Weights of a small GPT-style language model, trained from scratch on English Wikipedia: learned residual scales.
Each number is 128 + 24 x the weight over its row's rms, rounded and kept within 0 to 255. Layers, rows and columns count from 0. The size above them is the row's rms in percent of the matrix's.

# layer 5 MLP gate, 512x160, rms 0.14, rows 318-331, columns 96-127
size [ 95 101 109 105  97  98 103  98 104  96  98 103 100  97]
[[148 143 131 166 105 151 117  83 122 128 134 134 104 129 109 134 109 100 139 133 103 141 130 100 141 101 144 123 147 133 144 113]
 [150  66 130 119 156 110 103  97 106 140 135 141 113  78 117  98 154 111 159 184 125 127 128 122 138 132 122  91 128 122 145 106]
 [131 169 117 119 105 107 134 122 108 155 159 121 123 158 131 120 118 137 124 126 129  94 130 159 148 152 133  72 145 116 116 163]
 [111 104 104 124 114 111 110 116  75  76 135 116 162 136 105 154 139 116 130  93 168  94 128 102 110 131 100 157 111 133 103 122]
 [152 106  90 103 106 143 106 108 137 124 110 138 136 117 115 147 138 117 151  54 142 125 148  94 139 105  56 180 141  86 156 115]
 [142 144 124 152 148 122  95 152  87 137 115 137 115 102 133 148  79 154 169 131 128 166 133 143 121 123 134 156  76 110 106 112]
 [179 136 138 171 149 124 140 129 133 151 125 142 135  61 131 142 110 137  95 113 140 156 113 105 123 112 130 109 161  94 169 148]
 [110 124 120 104 139 142 150  77 119 100  97 135  89 141 129 160 150 116 104 100 128 115 131 166 101  90 121 134 159 100 114 109]
 [115 154 133 133 124 130 146 119 125 161 102 112 138 162 133 142 125  95 155  94 123 142 152 129 114 133 129  99 118 134  85 162]
 [100 109 146  96 109 121 203 119 141 134  95  71 117 108 119  99  72  95 129  90 153 150 154 118  75 160 121 112 113 105 129 118]
 [155 137 114 149  94 152 113 125 198 124 136 135 122 137 128 152 114 177  95 164 132 147 130 128 195 150 125 122 111 136 143 185]
 [ 75 143  77 112 122  97 128 117 140 119 145  66 160 158 110 135 103 132 112 143 157 124 171 159 181 130 138 135 162 151  82 157]
 [150 154 119 144 120 127 134 163 125 114 163 160 146 148 126 131 135 185 142 100 115 148  89 178 124 126 141 145  94 174  84 142]
 [150 117 128 148 130 123  89  73 140 127 105 122 140  94  77 151 108 164 139 132 138 118 105 109 144 108 122 135 153 117 130 115]]
# layer 5 MLP up, 512x160, rms 0.148, rows 318-330, columns 96-127
size [100 101 106 105  94  95  96  93 105  96 102 108  97]
[[121 139 110 113 151 134 156  91 156 150 106 125 116 129 136 137 149 128 184 149 145 135 123 125 127  97  77 142 141 152 135 153]
 [139 117 119 109 154 167 138 100 134 128 141 133 139 111 115 152 130 125 137 104  83 160 140  86 105 107  95 123  81 148 151 181]
 [148 118 125  80 111 119 123 164 192 141 175 157 130 132 164 103 150  95 141 150 136 114 124 125 131 126 107 134  88 148 152 112]
 [168  91 117 104 123 137 119 117 125 125  90 146 152 156 163 138 160 127 123 105 143 140  88 123 105  96 120 161 112 163 126 156]
 [187 111 147 125  98 100 135 143 136  93 136  92 128 113 129 142 116 145 127 105 157  92 162 130 123 144 115 129 195 149 101 132]
 [161 170 160 129  97 190 144 143 151 157 147 157 110 135 142 122  87 124 110 116  75 168 119 133 140 132 108 138 116 176 164 164]
 [127 126 168 170 118 116 177 128 101 153 140 183 148 126 178 148 133 112 119 119 119 122 133 153 104 159 108 110  94 145 103 142]
 [119 109 108 105  97 107 111 106 148 128 138 140  89 162 153 101 163 100 117 147 126 125  83 109  73 113 125 129 149 115 133 136]
 [115 131 125 137 116  90 180 100 111 132 167 148 104 177 115 131 119 140 128 142 108 175  79  96 129  70  90 142 110 110 140 122]
 [169 170 131 121 135  92  66 130 107 156 132 140 130 144 137 177 196 115 193 148 140 133 171 155 106 109 154 134 120 164 119 138]
 [105 112  95 103 121 126 103 162 115 120 120 129  94 122 132 142 112 132 148 177 119 110  81 135 126 154  68 141 143 117 123 113]
 [159 168 136 150 114 151 126 102 130 100 138 107 137 109 144 162 122 101 136 102  82 140 140 149 106 144 179 125 124 172 171 114]
 [124 137 108 110 106  96 170 141 114 111 124 110  86 130 149  83  92  90 141  77  95 130 119 118 131 175 123 179 143 107 107 177]]
# layer 5 MLP down (transposed), 512x160, rms 0.0434, rows 318-330, columns 96-127
size [104 102 110  99  93  97 108  82 103  87  91 114  93]
[[126 114 107 121 177 155 105 137 125 111 150 125 140 151 139 136 150 131 150 121 118 134 145 154 114 124 155 147  70  81 110 157]
 [119 119 109 162 114 125 165 104 132  77  82 140 143 111 123 126 112 118 119 123 124 171  84 131 142 110 131 139 144 168 107 126]
 [143  89 113 106  80 108 127 154 141 130 102 105 125 132 175 142 152 151 102 100 118 143 177 182 128 138 150  94 123 141 164 117]
 [146  97 108 110 171 115 180 129  97 105  79 114 159 133 142 122 173 132 132 132 139 144 104 119 123 164  98 159 100 125 166 129]
 [125 109 135 138 166 128 103 125 136 155 172 129 115 101 106 146 128 104 136 100  85 123 119 136 115 165 124 152 100 156 130 143]
 [168 164 137 136 105 113 149 146 125 122 168 131 116 165 101 134 145 174 170 121 144 169 147 132 120 147 132 165 119 113  82 144]
 [137 158 136 127 101 116 118 105 146  54 125 139 114 150 195 159 135 118 145 163 124 113 140 157  97 117 134 162 156 143 113 108]
 [113 158 162 163 121 151 150 140 157 113 114 114  97 126 131 146 121 151  93 101  72 137 202  86 118 159 155  84 138 102 127 135]
 [137  87 157 123 122 126 117 138 107 168 121 134 113 163 160 133 134 104 144 151 183  92 188 157 161 128  67 148 129 131 160 137]
 [126 136 147 140 145 123  96 147 145  62 138 100 134 125 137 141 157 149 125 109 172 111 135 136 138 100 146 113 103 130 126 129]
 [134 127 107 107 145 116 122 130 115 138 128 108 125 147 135 138 179 164 133 134 149 130 116 100 151 101  88 129 127 162 103 141]
 [129 110 147 121 129 148  60 108 151 126 138 130  96 121 111 133 131  93 178 151 140 119 141 129  85 177 136 130 129 136 149 134]
 [141 148 168 172 127 108 143 149 124 142 116  91 138 125 142 133 152 170 125 128 125  85 169 119 117 127 160 105 147 129 100 155]]